config = dict(
    n_layer=8,
    d_model=640,
    n_head=10,
    n_kv_head=10,
    head_dim=64,
    d_mlp=2560,
    vocab_size=40984,
    activation='tanh_gelu',
    norm='layernorm',
    norm_place='pre',
    norm_eps=1e-06,
    positions='learned',
    qk_norm=False,
    attn_scale=0.125,
    bias='all',
    tie_embeddings=True,
    parallel_block=False,
    init='normal',
    init_std_qkv=0.0246,
    init_std_o=0.00614,
    init_std_up=0.0246,
    init_std_down=0.00614,
    optimizer='muon_variant',
    lr=0.0103,
    lr_mult_qkv=0.7,
    lr_mult_o=4.0,
    beta1=0.9,
    lr_head=0.00292,
    warmup_steps=200,
    schedule='cos',
    final_lr_fraction=0.0,
    batch_tokens=65536,
    seq_len=1024,
    doc_mask=True,
    train_tokens=524900000,
    steps=8010,
    dataset='wikipedia_en',
)
Each number is 128 + 32 x the weight over its row's rms, rounded and kept within 0 to 255. Layers, rows and columns count from 0. The size above them is the row's rms in percent of the matrix's.

# layer 2 attention query, 640x640, rms 0.0224, rows 535-554, columns 480-559
size [ 99 101  99  98  92  95  97 117  91 105 104 100 103  95  96  96  94 114  92  94]
[[107 140 133 152  81 141  86 137 175 143  80 133 147 121 131  78 124 113 165 121  81 140 165 106 109  83  89 147 101 102 111 104 125 120 155 121  98 102 113 122 125 131 132  69  93 167 106 138 137  88  98 120 137 108 103 160 127 172 172 184 130 103 174  82  99 145 136 134 124 117 119  77 139  96 125 148  67 135 108 112]
 [111 159 100 161 140 133 148 176 145 132 133 113 154 115 156 104 172 137 112 172 115 142 160 139  84 167 149 153 100 137 129 111 188  86 146  59 113 123 154 120  95  88 149  90 107 104 172 133 117 104 106 106  80  99  72 126 136 168  83  46 131 147 141 137 173 113 128 175 205 148  88 112 133  76 204  91  23 134 137 111]
 [122 172 125 125  97 139 158  77 134 122 157 111  84 180 127  86 122 135 109  87 130 129 124 119 106 172 102 141 101  96 135 141  87 114  41 144 113 160 158 131 104 121  93 123 199 132  84 165 162 123 130  88 116 129 126  80 171 147  63 134 171  89  90 115 152 140 200 149 173 137 130 169 129  97 128 223 106 128 106 142]
 [151 132 172 129 103 142 117 148 127 129 220 145 120  89 137 129  46 108 127 131 200 119 151 160 101 192 166 157 153 125 137  92  82 132 137 172  94 155 119  85 184 104 113  88 123 157  64 136  78 114  75 117 164 102 145 173 140 195 166 133 169  82 144  97 126  82 159 122 107  80 116 127 133  98 132 153  62 134 107 192]
 [145 103  72 147 109  98  79 164 184 183 178 118 123  89 129 156 143 128 105 133 123 163 118 133 152 152 114 112 121 124 106 123 128 102 125  74 146  76  98  86  67 116 156 194 134 142 103 120 128  90 111 129 129 150 137 138 119 110 135 122 134 133 155 206 150 135  82 110 148 144  61 132 155 120 101 155 170 108  48 197]
 [113 118 126 121 160  83 173 111 107 133 104 107 139 113 104 180 135  95 238 135 133 169 150  65 137 163  94 133 185  43 128 103 161  97  78 155 135 112 165 116  96 167 140  88 168 126  92 165 107 135  94 107 113 140  78  65  85 109 147 119  98 113 128 107 139  59 161 148  78 144 178 101 135 139 152 119 154 127 136 128]
 [178  85 197  72 156 133  42 164 136 135 109 120 139 128  93 118  86 115 126 116 129 173 110 134 125 109 196  87 130 137 176  79 151 119 134 182 135  36 168 107 122 175  97 109 140  78  81  70  88  91 180 120 163 125 110  71 144 165 140  84 120 115 153 101 150 112  92  85 125 140  95 174  63 128  80 101  94 187  94 124]
 [152 111 137 151 137 148 133 113 151 137 155  98 143 180 135  74 155 187 112 127 115 130 121 107 134 196 129 124  92 184 134 156  99 150 128 114 108 166 132 148 116 171 127 121 138 193 150 159 178 175  60 114 120  91 105  91 189 111 105 157 191 170  89 118 119 113 174 166 178 138 112 118 135 120 133 135  96 158 136  83]
 [148 122  92 119 145 179 174 122 156 119 115 148 121 144 131  84 113 143  93 141 134 162  73 160 109 126 135 136  90 148 107 119 186 144 136 162 130 135 188  58  82 122 127 147 105 112 123 129 128  87 125 138 150  70 149 109 177 101 161  72 207 115 119 114 167 176 131  81  96 135 184  80 192  65 139 175 133 154 118  97]
 [143 139 173 147 156 101 125 129 128 117 159 109 131 129  94 149 121 122  81  88 130 109 142 173 114 151 125 166 126 159 146 139 154 122 122 148  91  81  82  87 122 122 140 148 120 101 102 139 123  96 108 123 127 175 141  99 110 133 114 127  77  97 133 169  66 126 129 105 148 103 153 123 147 131  74 109 140 110 158  87]
 [ 83  99 113 174 107 141 146 117 101 168 141 133 133  79 128 105  73 123  45 130  86 135 160 121 149 136  64 126 140 123 137  43 119 147 108 137 139 145 155 156 120 132 122 155  70  69 130  79  88 153 130 100 175 148 140 102 122 118 214 165  79  75 121 159  93 121 108  78 134 143 163 113 147 112  94 100 141 148  92 109]
 [141 107 138 126 112 152 118 214 164  74 176  99 113 144 179  80  76 124 159 156 102  97 155 103 175 124 106 174 110 131 126 160 133 140 151 105 104 135  98 124 145 167 149  82 130 154 138 150 107 130 109 114 115 148  82  92 192 123 100 101 147 192 118 128 135 153 136 157 184 128 123 124 151 117 115 164 149  92 109 109]
 [125 100  94  89 117 110 102 155 117 134 145 159  95  75 124 134 119 140  99 121 227 115 106 128  75 173  86 119  76 148  74 105 173 104 149 143 111 173 160 139 132 153 164 147  95 128 112 172 102 159 130 106 101  93 188  72 119 193 110  89 185 135 111  68 133 125 111 121  78 106 137 128 139 152 162 140  97 163 110  95]
 [155 132  78  95  57 141 122  94 127 169  82  74 108  87 117 104 117 144 127 174 110 117 123 138 173 170 103  97 153 100 140 181 112 114  85 201 130 137 106 168 117 127 131 108  93 102 109 153 129  94 135  88 111 157 136 150 121 175 140 174 142 126  96 194 101 146 172 103 137  94 135  73 143  99 119 189 130 181 105 105]
 [139 167  82  98  89 116 126 160  94 124  96  95 135 201  94 167 159 170  86 197  88  97 118 116 153 145  91 148 105 111 113 130 121 138 109 163 164 113 130 159 150 155 124  68 123  64 107 158 133  72 119 182 134 125  99  79 154 157 110 154 114 138  95 173 166 177 123 111 155 112 182  70 146  81  97 112  65 142  75 109]
 [165 160 119  66 119 156  93 133 116  99  49 135 123  96 142 127 189 123 121 114 137 180 109 111  90 149 113 111 104 142 107 137 133  76 116  53  76 148 106 152 148 135 145  71  91  95 115 104 113 115 151 101 147  63 112 119 165 133 110  68 101 167  86 168 155 126 152 197  87 142 168 148  97  92  92 145 177 128 155 120]
 [109 147 112 178  40 144  83 104 119 199  97 183 148  67 108 178 120 121 100 148 160 154 111 125 124 110  81 154 183 164 159  91 137 202 126 149 145 111 123 114 109 110 114 113 165 176 165 105 109 153 142  82 102 131 189 121 204 154  92 137 139 190 174 147 152 116  93 125 115 185 118 164 161 125 140 121  92  96 144  79]
 [117 134 121 105 104 140 133 157 143 132 129 105 164 208 128 119 134 124 178 110 108 154  79 103 120 142 111 124 116 106 191  99 160 146  94 136 122 172 114 159 104 153 162  85 101 137 145 139 199 146 133 137 128 102 136  80 116 152  87 131 239  85  25 115 131 112 195 132 116 135 114 123 138 108 114 166  43  99 128 134]
 [162 151 110 133 159 201 111 109  82 150 152 139 112  74 120 162 152 107  63 102 125 150 142 117 153  97 164 145 132 142 167 159 146 119 206 114 102 105  99  97 196  88 119 127 111  89  89  59 130  88 190  94 164 162 112 114  92 171 173 176 132  85 119 130 173 100 112 136  93 150 124 123 137 120 154 106 133 123 171 130]
 [106 206 149 139 134 126  77 120 152 145  74 103  77 131  51 147 153 160 119 163 119  99 121 125 157 127 118 110 121 124 189 112 156  81 135 162  94 144 128 160 132 136 166 128 145 138 109 104 174  71 142 164 151 159 118  77 133 118 135 143 109 112 176 157  97  71 120  74  85  94 118 156 114 131  94 120  66 158 154 139]]
# layer 2 attention key, 640x640, rms 0.0224, rows 535-554, columns 480-559
size [ 93  94  99  95  93  92  96 109  92  99  98  98  94  90  88 102  93 101  92  93]
[[158 106 124 147 121 111 221 138  79  97 163 156 128 136 157 110 171 150 144 172  58 172 144 125 156 193 145 177 101 134 127 156 154 121 134 173 143 169 123 180 133 133  82 147 106  94  87  85 139 133 100 173 156 109 138  87 116  86  63  92 136 120 122 171 110 140 134 138 111 179 103 131 164 143 124 158 133  69 136 156]
 [116 107  85  87 130 193 194 135  90 124 126 134  74 182 114 135  71 156 106  43  93 171 129 104 130 132  63 107 131 101 111 137 132 120 147  99 152 165 130 124 155 162 224 167 144 148 119 105 133 209  94 119  90  90  90  94 135 162 131 174 101 136  47  88 186  95 119 113 129 130 209 141 160  99 120 166 106 122 125 139]
 [194 130 118 100 112 128  93 116 134  89 141 130 153 123 136 159 149  63 115 154 130  66 148 152 106 131 119 145  60 169 126 182 147 165 145 103 126 123 164 133 135 122 152 108 169 111 111  83 172 124 146  99 155 126 148 132 117 106 155 108 154 143 122 182 129  97 131 210 147 122  75 113  98 168 104 121 174  67 105 134]
 [ 97 150  94 107  94 136 154 104 101  91 163 164 176 181  94 116 196 192 154 122 131 151 131 113 130  68  94 150  76  79 114 156 176 122 120 128 106  84 154 159 129 157 222 165 117 151 130 111 134 181 101 116 115 141 148 117 107 113 102  85 131 144 120 168 150 128 150 145 146 121 128 185  68 120  96 126 115 179 152 143]
 [150 135 153 127  94 148 122 113  93 132  98 132 106 129  96 127 165  72 125  84 120 100 114  84 186  42 124  83  95 135  89 109  64 101 166 119 151 114 105 151 134  75  80 132 150 136 170 161 132 166 118 142 134  64 118  83 123  94 125  90  61 114 150  94 119  87 167 152 145 150 175  69 146 129 156 124  93 142 159 149]
 [187 136 154 158  86 189  99 142 155 129  89 149 131 188 132 123 107 100 105 100 110  87 122 130 131  40  89 127  37 175 138 163  60 139 189 105 155 117 117 149 148  83  90 131 158 120 140  84 143 180 105 161 123  71 123 110  93 145  65 116 149 125 140 147 111 107 141 154 189  91 122 131 124 112 100 106 158 143  81 132]
 [105 104 118 101 117 119 144 197 102 123 161 164 123 139 153 168 161 144 156 173 101 111 119  52 141 109  89  45 125  83 144 190 163  94 140 130 150 241 165  74 137  77 199 104  59 124 146 180 175 131  88 141 100  68 141 123 110 157 129 145 192 173  96 148 120 169 139 225  91 105 115 140 177 130 154 152 155 112 109 106]
 [132 112 150  80 145 147 136  92  97 104 158 123 158 140 112 134 141  73 185 125 173 112  79  94 103 145  98 119 119  98 105 147 135 132 129 105  93 135 145  92 186 140 117  68 112 111 134 126 170 126 162 116 154 181 136 119  87 128 108 152 134 124 115 177 192 119 166 120 134 131 101 181 103 153  64 152 205 183 155 148]
 [181  98 136 137  46 106 170 115 132 116 120 119 118 139  93 114 183 195 171 125 148 143 144 106 120 145 145 129 132 111 136 137 102 145 153 105 109 121 109 173 172 159 138 109 200 142 131 127 181 169  87 103  95 177  75 146 141 123 105 142  78 148 127 177 128 134  56 174 167 128 135 196 153 174 121 108 121 135  85 179]
 [116 105  86 148 116 151 146  67 151 121  92 144 137  88 164  54 159 127 115 167 145 147 123  79 128 109  73 160 115 165 148 221 116 151 114 138 130 130 147 140 130 179 136 144 101 151 138 124 100 112 118 109 151 121 138 149 106 165 101 172 112 157 137  75 102 126  94 104 123 128 168 166 124 119 167 120 116 195 136 120]
 [208 129 108 104 123 173 166 141 104  97  78 127 168 157 111 139 168 191 120 139 136 157  72 179 146 138 164  99 106 144 105 170 139 151 157 115 145 165  87 105 133 166 121 113 175 146 176 130 111 134 107 105 103  89 115 169 161 132 126 111 207 131 132 153 149 178 103 150 124 140 127 107 111 153 151 105  86  51  76 149]
 [155 138 154 107 115 104  97 131 121 103 110 185 138 114 113  97 193 148  84 103 217  84 125 106 112 154 149 139 119 138 131 142 110 144  86 131 163 133 115  99 114  92  68 132 116 125  78  93 171  77  82 106 112  80 143 149  91  97 126  87 177 104 135 129 148 128 151 135  98  93 116 102 118 166 108 131 116 165 155 125]
 [102 122 149 146 112 112 131  73 102 139 124 136 149 138 125 117 146 168 140 147  82 101 119 106 132 178 159 123 179  77 152 131 116 120 141 107 208 104 147  98 143 164 191 121 101 148 141 101 157 143 128 190 110 151 115 100 183 117  85 148 127 138  63 180  77 177 143 174 163 122 104 170 126 113 114 115 132 116 152 128]
 [ 77 149 164 163 134 114 118 171 112 101 115 145 121  91 181 101 187 120  58 134 127 129 135 162 128 113 103 116 155 177  86  86 118  74 157  81 164 115 131 140 137 153 112 170 123 134 155 124  97 109 120 196 164  88 137 150 124 117 187 171  99  86 136  94 140 145 112 139 138  69 179 144 165 145 125 124 104  62 125 102]
 [173  92 146 125 145  89 157 130 142  92 170 146  95 157 161 157 125  29 132 106 132 129 114  87 155  93 181 161 142 111 101 109  72  88 108  96 167 150 147 106 131 117 129  86 176 156  66  98 115 162  82 142 166 148  86 157 121 119 141 106 105 207 123 104  85 127  89 135 169 143  82 111 176 115 134 152 129 138 161 116]
 [ 61 185 165 116 104  96 100 145 113 122 171  73 129 176 123  76 105 111 166 123 100 137 138  76 152 128 147 135 122 117 165 140 197 179 130 119 157 153  96 127 140 132  81 155 110 131  93 121 210  99 146  69 142 126 146 166 163 137 109 115 123 139 132 111 147 160 123 104 154 104  57 114 151 101 113 112 143 115 178 118]
 [106 105 186 108 112 117 165 150 106 187 128 104 170 105 159 115 149  66 173 127 132 137 145 133 168 149 121 140  44  92 103 152 175 121 113  47 144  87  94 131 154 198 121 139 136 149 157 171 156 121  86 207 121 112  30 127 128  91 153  78 115 111 143 132 149 105 128 114 163 140 145 130 104 104 104  78 127 156 133  90]
 [204 188 194 119 115  94 111 100 119 157 154 136  80 129 111 127 139 107  86 108  95 114 157 116 170 112 146 168 148 185  73 118  97 205 123 116 124 179 109  91 175 147 123 160 137 101  70 105 151 116 103 142 186 149 144 172 117 150 147 105 125 157 151 159 143 112 124 129 183 115  43 176  65 150 116 125 137 147 157  68]
 [115 153 144  92 168 106 115 163 169 108 121 133 138  73 130 113 149 153 139 111 102 132 160 125 168 101 111 112 171 170  95 126 142 153 127 151 162 145 126  98  36 143 151 134 150 133 164 175 129 111 185 151 123 123  97 127 159 110 129 101 137 150 154 123 109 128  71 140 151  92 102 116 103 202  79  92 116 143 131 164]
 [ 93 103  83 107 133 194 144 129 148 135  67 145 172 111 135 153  98 111 164 100 124 163 163 147 130 110 141 183 227 172  82 119 114 166 197 164 129 166 147 144 156  93 109 101 134 107 130 103 108 100 105 187 106 205 128 182 138 127 131 148 116 121  82 117 169 164  75 213 193 157  86 166 134 162 120  78 162  95 158 153]]